Part of a small language model's weights: 8 heads of 64, 548M tokens.
Each number is 200 + 30 x the weight over its row's rms, rounded and kept within 0 to 999. Layers, rows and columns count from 0. The size before them is the row's rms in percent of the matrix's.

# down: layer 10 MLP down (transposed), 832x256, rms 0.178, rows 581-589, columns 128-255
# gate: layer 10 MLP gate, 832x256, rms 0.178, rows 582-589, columns 128-255
# up: layer 10 MLP up, 832x256, rms 0.187, rows 582-589, columns 128-255
down581,098,196,165,260,204,182,211,207,248,205,184,215,216,156,154,219,186,204,217,216,260,160,229,186,123,136,149,224,257,198,208,216,248,173,228,218,234,198,215,180,166,196,218,183,207,234,169,164,216,184,217,201,200,202,199,175,179,189,169,198,262,194,194,217,196,154,208,193,164,208,222,258,139,197,180,215,184,210,200,223,170,256,233,235,197,165,206,230,205,168,185,228,189,202,197,218,211,213,223,252,229,225,188,182,182,193,172,190,140,240,223,227,169,203,199,205,192,214,232,150,213,218,197,254,226,166,184,263,178
gate582,100,185,162,185,199,250,206,176,197,174,162,145,249,165,223,218,192,117,176,176,159,150,195,186,132,162,238,208,205,166,177,230,164,233,141,190,199,210,246,267,246,183,197,193,160,217,193,258,222,172,187,203,236,175,173,186,180,204,142,205,223,146,148,161,194,229,176,211,211,197,185,186,189,232,202,176,201,188,179,232,161,199,211,222,194,273,224,223,214,213,230,210,206,202,197,191,166,225,148,169,228,175,245,229,192,162,210,188,211,144,200,191,236,214,208,239,235,221,241,217,242,254,211,126,203,215,140,224,213
up582,102,268,148,166,251,210,215,168,156,281,228,213,227,222,185,191,251,174,216,170,173,226,225,201,221,216,196,205,180,243,163,156,256,221,186,213,215,174,201,206,256,216,185,173,177,185,231,223,200,217,231,201,205,207,214,252,177,221,234,216,183,189,270,199,216,157,179,231,191,193,206,148,219,167,234,207,164,195,133,207,206,220,186,223,199,218,251,192,232,193,205,175,139,170,167,280,205,190,161,182,200,203,255,205,221,131,179,236,214,159,202,209,206,244,228,226,258,211,187,195,184,188,209,174,144,192,181,185,182
down582,101,192,192,162,240,171,184,228,191,203,212,192,188,251,151,213,210,139,178,156,214,201,180,286,134,215,200,256,161,212,209,214,175,231,188,235,155,189,187,197,171,208,222,166,243,226,175,228,207,221,137,155,188,159,173,197,173,160,265,215,211,185,168,172,198,203,238,183,222,182,182,207,174,181,266,236,225,235,199,196,271,191,216,209,240,255,221,188,203,223,218,198,167,245,155,258,227,226,243,170,228,167,185,223,174,212,223,187,183,219,229,140,222,188,214,204,241,183,180,152,185,194,210,200,204,177,190,226,181
gate583,095,161,193,194,213,179,235,173,217,189,156,163,225,180,229,202,171,224,191,217,179,196,231,259,184,224,122,192,258,208,184,184,220,199,167,224,235,211,217,227,192,192,194,233,196,190,195,223,169,140,143,163,166,270,172,203,235,209,202,188,190,225,233,212,218,247,201,193,218,194,244,237,235,168,229,250,167,148,161,217,176,210,153,203,195,226,211,217,178,180,238,161,200,213,182,231,193,191,256,182,196,248,174,196,176,233,252,186,141,245,263,157,223,232,209,221,248,180,208,190,199,182,210,155,232,239,187,205,175
up583,093,174,186,192,174,172,196,252,207,251,247,189,149,209,174,245,191,177,163,164,176,218,228,228,255,213,157,178,158,177,204,203,201,218,206,176,169,272,216,202,176,257,186,232,256,216,173,181,238,153,195,220,201,251,248,253,217,218,186,209,225,175,182,164,181,246,268,173,170,196,174,213,140,207,193,121,188,156,241,201,200,207,220,225,236,193,218,174,200,202,204,188,198,217,217,176,184,180,177,216,168,182,199,205,201,210,161,254,185,181,167,201,201,191,168,177,136,160,210,211,257,187,219,195,256,197,213,173,201
down583,093,263,190,177,169,191,195,200,173,169,156,200,228,175,165,244,241,232,198,184,197,199,231,239,202,219,216,220,221,143,225,180,208,190,224,239,167,138,160,217,233,211,148,218,189,183,197,206,195,242,223,248,231,244,227,219,197,237,243,226,120,182,225,224,217,238,186,185,179,171,235,167,222,190,187,248,212,180,236,242,191,224,187,231,213,176,207,291,238,177,179,180,175,182,166,206,230,193,259,179,231,232,181,242,175,212,199,240,149,231,238,149,179,167,199,156,187,239,149,183,173,156,181,215,181,233,278,237,166
gate584,101,176,176,148,190,129,229,205,259,212,189,170,239,177,223,224,174,215,175,206,215,208,236,219,168,251,216,181,181,117,226,223,222,191,209,204,206,209,222,172,158,185,219,195,151,231,150,201,237,153,172,245,186,260,196,220,252,186,183,191,163,181,224,248,209,226,211,219,178,192,158,185,187,168,243,197,244,236,203,268,190,218,213,214,209,220,165,196,210,169,192,202,187,243,234,248,221,182,266,192,159,215,179,176,221,200,184,253,217,172,165,186,209,197,244,230,202,189,202,184,204,166,212,177,179,221,219,233,260
up584,098,230,261,169,211,220,218,187,282,202,164,216,196,228,200,221,219,172,207,212,187,161,203,219,206,207,211,251,216,177,213,226,220,173,184,238,197,169,201,233,181,207,195,210,238,201,211,245,231,208,239,183,239,181,194,212,186,166,163,221,197,196,159,230,189,234,210,210,222,262,178,147,212,229,230,187,273,146,226,223,170,196,235,250,210,198,204,247,193,147,153,215,240,234,189,166,181,207,177,237,195,196,244,162,255,183,243,200,201,217,194,199,170,258,165,219,240,176,198,229,201,225,170,195,234,209,198,180,227
down584,099,178,143,174,192,211,206,172,180,192,224,160,188,238,181,206,205,215,176,178,207,190,159,210,182,170,246,203,178,233,116,169,165,212,246,216,172,264,214,199,173,186,234,223,212,210,207,171,215,164,215,220,212,220,175,183,183,181,148,155,175,229,245,191,215,205,240,215,211,203,210,203,208,213,226,189,201,238,199,164,222,227,274,169,202,167,265,240,177,271,168,185,159,166,148,161,196,195,211,223,155,222,209,172,221,163,196,187,155,250,180,163,137,220,208,192,209,135,165,186,168,218,174,233,194,217,201,190,141
gate585,106,215,164,196,254,223,208,193,159,201,200,198,204,205,183,179,205,251,195,227,244,162,218,226,181,188,192,175,227,169,208,206,165,209,144,222,155,189,185,241,198,176,203,229,213,213,238,157,193,220,196,253,227,161,185,228,198,197,177,160,227,191,167,155,186,268,237,222,203,220,175,194,157,172,242,189,210,120,174,222,152,176,168,216,163,244,201,224,178,202,200,158,220,198,249,206,244,204,220,151,203,181,214,198,198,203,173,179,232,194,265,200,203,205,180,207,230,166,230,199,217,186,163,182,150,197,161,208,149
up585,104,199,227,279,184,221,169,182,196,192,149,182,196,182,155,164,214,181,200,155,186,193,173,219,217,196,137,189,196,161,229,220,183,195,159,150,151,230,182,208,207,240,176,189,187,185,238,182,195,179,208,201,175,175,140,170,217,237,225,164,182,198,229,229,236,151,176,212,183,179,196,205,235,226,181,163,203,175,143,189,203,209,215,178,225,168,192,181,162,225,185,180,227,225,248,194,190,247,163,204,219,238,171,239,175,224,197,197,178,195,248,229,221,226,161,260,193,212,148,218,214,211,212,206,211,206,178,183,167
down585,104,257,177,213,196,210,203,234,148,224,235,225,144,231,152,169,197,175,217,273,196,250,177,233,161,167,211,184,192,231,224,218,157,260,172,230,228,210,245,219,237,156,236,198,233,222,209,176,183,175,160,170,206,149,217,207,158,166,267,209,180,224,173,204,159,171,175,196,183,229,228,207,210,255,172,195,218,246,199,173,229,179,202,209,185,204,230,210,206,164,232,149,240,211,201,187,200,266,175,178,177,231,232,201,155,253,211,193,227,198,225,195,226,198,193,162,227,143,180,166,197,196,152,228,205,200,199,151,217
gate586,099,230,219,221,184,190,188,226,206,197,189,216,189,112,192,200,223,195,191,206,193,216,279,239,224,209,161,232,204,226,192,200,227,208,158,204,233,230,197,210,224,188,161,173,160,183,174,206,208,194,169,196,209,232,245,213,181,197,191,221,190,186,175,213,214,162,221,197,198,229,201,173,221,208,211,139,236,167,201,166,232,223,137,185,206,250,227,223,184,212,174,239,216,225,243,213,206,187,190,148,193,182,169,183,204,211,201,228,178,173,242,167,198,171,203,233,287,169,148,190,199,237,236,165,241,190,165,150,244
up586,097,160,226,198,195,227,160,209,204,188,238,210,169,249,219,174,199,256,182,175,237,237,245,159,209,143,215,246,178,194,210,195,225,218,210,158,212,181,242,258,179,235,125,245,222,191,193,187,195,206,183,247,186,176,206,268,217,202,153,216,160,193,244,177,193,240,215,193,217,204,151,204,239,226,251,219,184,221,214,242,228,201,196,191,221,223,174,218,176,174,231,204,255,224,213,176,187,173,216,178,220,232,188,212,201,226,180,207,136,195,195,222,247,241,207,223,187,212,186,226,186,205,225,179,192,199,210,202,222
down586,099,230,209,192,224,177,224,185,123,188,128,175,206,196,184,198,110,235,210,152,186,180,165,235,180,231,176,218,267,235,163,155,247,189,210,154,196,141,152,166,200,176,251,153,172,216,223,194,164,179,229,176,201,245,222,225,167,207,197,202,192,196,171,190,262,203,198,192,205,225,218,204,201,223,218,124,213,191,172,182,201,210,190,249,202,182,208,208,216,165,177,209,203,195,182,204,139,230,236,215,183,239,176,202,168,163,215,184,199,150,224,139,146,213,189,123,165,248,179,192,224,223,209,197,198,191,224,175,211
gate587,097,226,184,213,159,201,203,150,214,172,206,149,196,173,201,236,260,163,229,226,170,193,199,174,243,178,239,146,204,154,217,235,197,221,221,221,251,177,176,170,177,131,214,142,208,177,196,201,237,236,191,191,234,215,146,259,182,169,184,207,265,229,201,193,166,224,177,171,223,205,199,228,178,162,207,171,212,162,156,228,193,192,229,210,218,223,153,268,188,221,193,179,159,218,218,209,159,188,139,154,198,159,178,140,192,202,275,213,188,179,187,188,166,224,171,177,186,218,166,214,196,195,253,179,160,201,227,126,187
up587,102,201,222,204,203,188,199,229,195,179,216,242,196,197,214,184,204,209,176,171,215,229,223,215,156,192,168,158,242,238,187,241,178,195,198,173,139,232,218,153,190,263,195,201,242,206,204,197,218,221,151,182,166,168,233,172,140,214,240,230,197,173,222,246,178,195,169,237,207,176,255,192,210,280,164,221,162,212,175,129,190,249,178,189,180,166,210,202,211,168,221,168,181,202,249,236,199,175,213,249,189,242,196,216,175,195,203,178,150,158,170,188,238,196,234,177,197,236,228,189,175,147,143,161,262,203,219,230,222
down587,094,221,205,213,214,180,180,209,171,179,231,209,144,214,179,216,244,224,215,195,214,185,249,225,182,191,204,198,201,280,197,158,202,175,246,157,228,239,182,196,167,216,183,179,241,180,174,243,216,183,213,180,202,208,237,255,255,179,223,207,180,178,246,195,176,198,172,174,194,228,181,217,164,156,150,224,194,194,211,196,192,212,176,229,165,228,205,219,237,160,195,121,192,176,183,219,165,212,233,200,254,226,226,220,178,195,196,179,221,224,216,161,185,224,263,204,172,219,171,206,135,198,174,211,179,183,223,257,213
gate588,097,184,202,210,199,172,142,215,218,197,250,244,272,212,170,221,190,195,192,189,196,197,222,258,210,223,156,193,253,210,210,149,203,203,149,216,174,251,195,203,203,164,192,195,201,165,127,125,216,199,206,215,203,160,153,169,145,221,208,191,228,215,220,180,153,209,232,205,150,273,236,196,208,263,184,196,223,242,215,230,216,217,211,198,181,193,218,177,171,124,211,204,150,232,152,184,200,219,232,195,191,240,187,245,212,217,209,174,194,245,225,173,162,152,202,189,138,269,263,210,215,172,201,172,211,251,154,168,141
up588,098,197,181,236,200,208,220,169,173,202,218,220,191,219,188,228,256,175,176,191,260,171,151,196,174,174,242,211,224,183,198,184,161,230,198,273,200,229,156,267,223,221,176,177,200,263,178,189,211,207,199,212,244,142,250,217,214,234,202,232,191,194,208,170,184,200,222,194,222,219,198,241,201,191,171,177,187,230,207,144,151,255,218,186,253,198,207,241,203,198,214,138,184,216,215,282,166,174,186,178,215,217,202,207,195,185,179,159,176,203,220,205,232,250,244,255,220,236,177,231,211,181,190,233,210,154,207,163,159
down588,099,204,188,160,213,241,159,248,221,173,185,164,206,198,196,193,191,170,263,178,181,173,200,229,202,180,216,169,230,253,162,209,249,235,190,213,146,180,212,260,196,164,196,234,122,227,182,177,231,209,177,175,160,190,216,233,173,171,211,275,217,257,181,183,185,226,176,202,227,218,219,193,162,245,162,265,221,214,194,184,236,191,235,160,240,229,195,206,222,212,182,175,200,200,171,253,212,169,198,191,184,142,216,210,205,191,249,151,202,189,187,198,176,212,228,171,169,185,190,218,199,130,241,184,197,208,210,211,219
gate589,098,199,189,257,209,181,157,144,224,170,187,195,235,167,242,189,230,159,135,209,184,231,127,139,213,159,215,155,170,179,236,255,208,202,187,236,224,245,158,202,148,154,223,176,167,139,193,253,177,168,213,220,195,232,201,202,233,203,170,200,284,215,126,183,216,207,208,163,198,169,216,173,231,206,185,171,174,236,227,209,217,165,207,211,249,210,230,232,181,240,193,243,202,230,200,165,262,135,194,172,185,202,192,162,184,200,218,234,257,168,237,165,202,239,137,199,173,161,200,187,183,179,212,190,215,194,187,181,201
up589,094,172,173,195,218,149,238,195,169,144,236,275,282,198,210,154,190,217,228,180,203,184,160,175,147,202,189,225,170,173,192,199,215,230,197,185,196,254,234,171,179,193,187,197,181,151,173,195,203,159,190,221,197,226,189,168,266,218,223,159,193,190,153,225,180,188,190,158,174,166,200,217,206,176,190,288,223,204,230,248,189,226,211,160,213,219,184,241,166,186,226,208,212,224,233,173,211,197,223,252,174,182,135,123,210,167,143,167,182,186,191,219,170,239,186,148,232,201,226,195,232,202,214,227,200,198,177,203,162
down589,098,205,268,195,194,236,252,248,124,207,232,195,189,244,209,200,195,179,209,261,200,188,226,221,175,205,182,266,124,164,219,203,196,156,158,230,257,217,212,211,198,229,243,199,177,165,209,213,191,188,205,208,151,255,252,233,163,215,146,224,196,192,207,149,192,180,251,203,209,142,194,256,205,238,201,137,261,219,210,161,169,235,208,221,245,164,215,196,230,195,202,181,169,189,235,221,210,180,214,219,210,211,186,203,225,163,273,173,147,146,123,191,141,187,209,195,190,262,204,163,167,232,188,187,185,183,203,221,258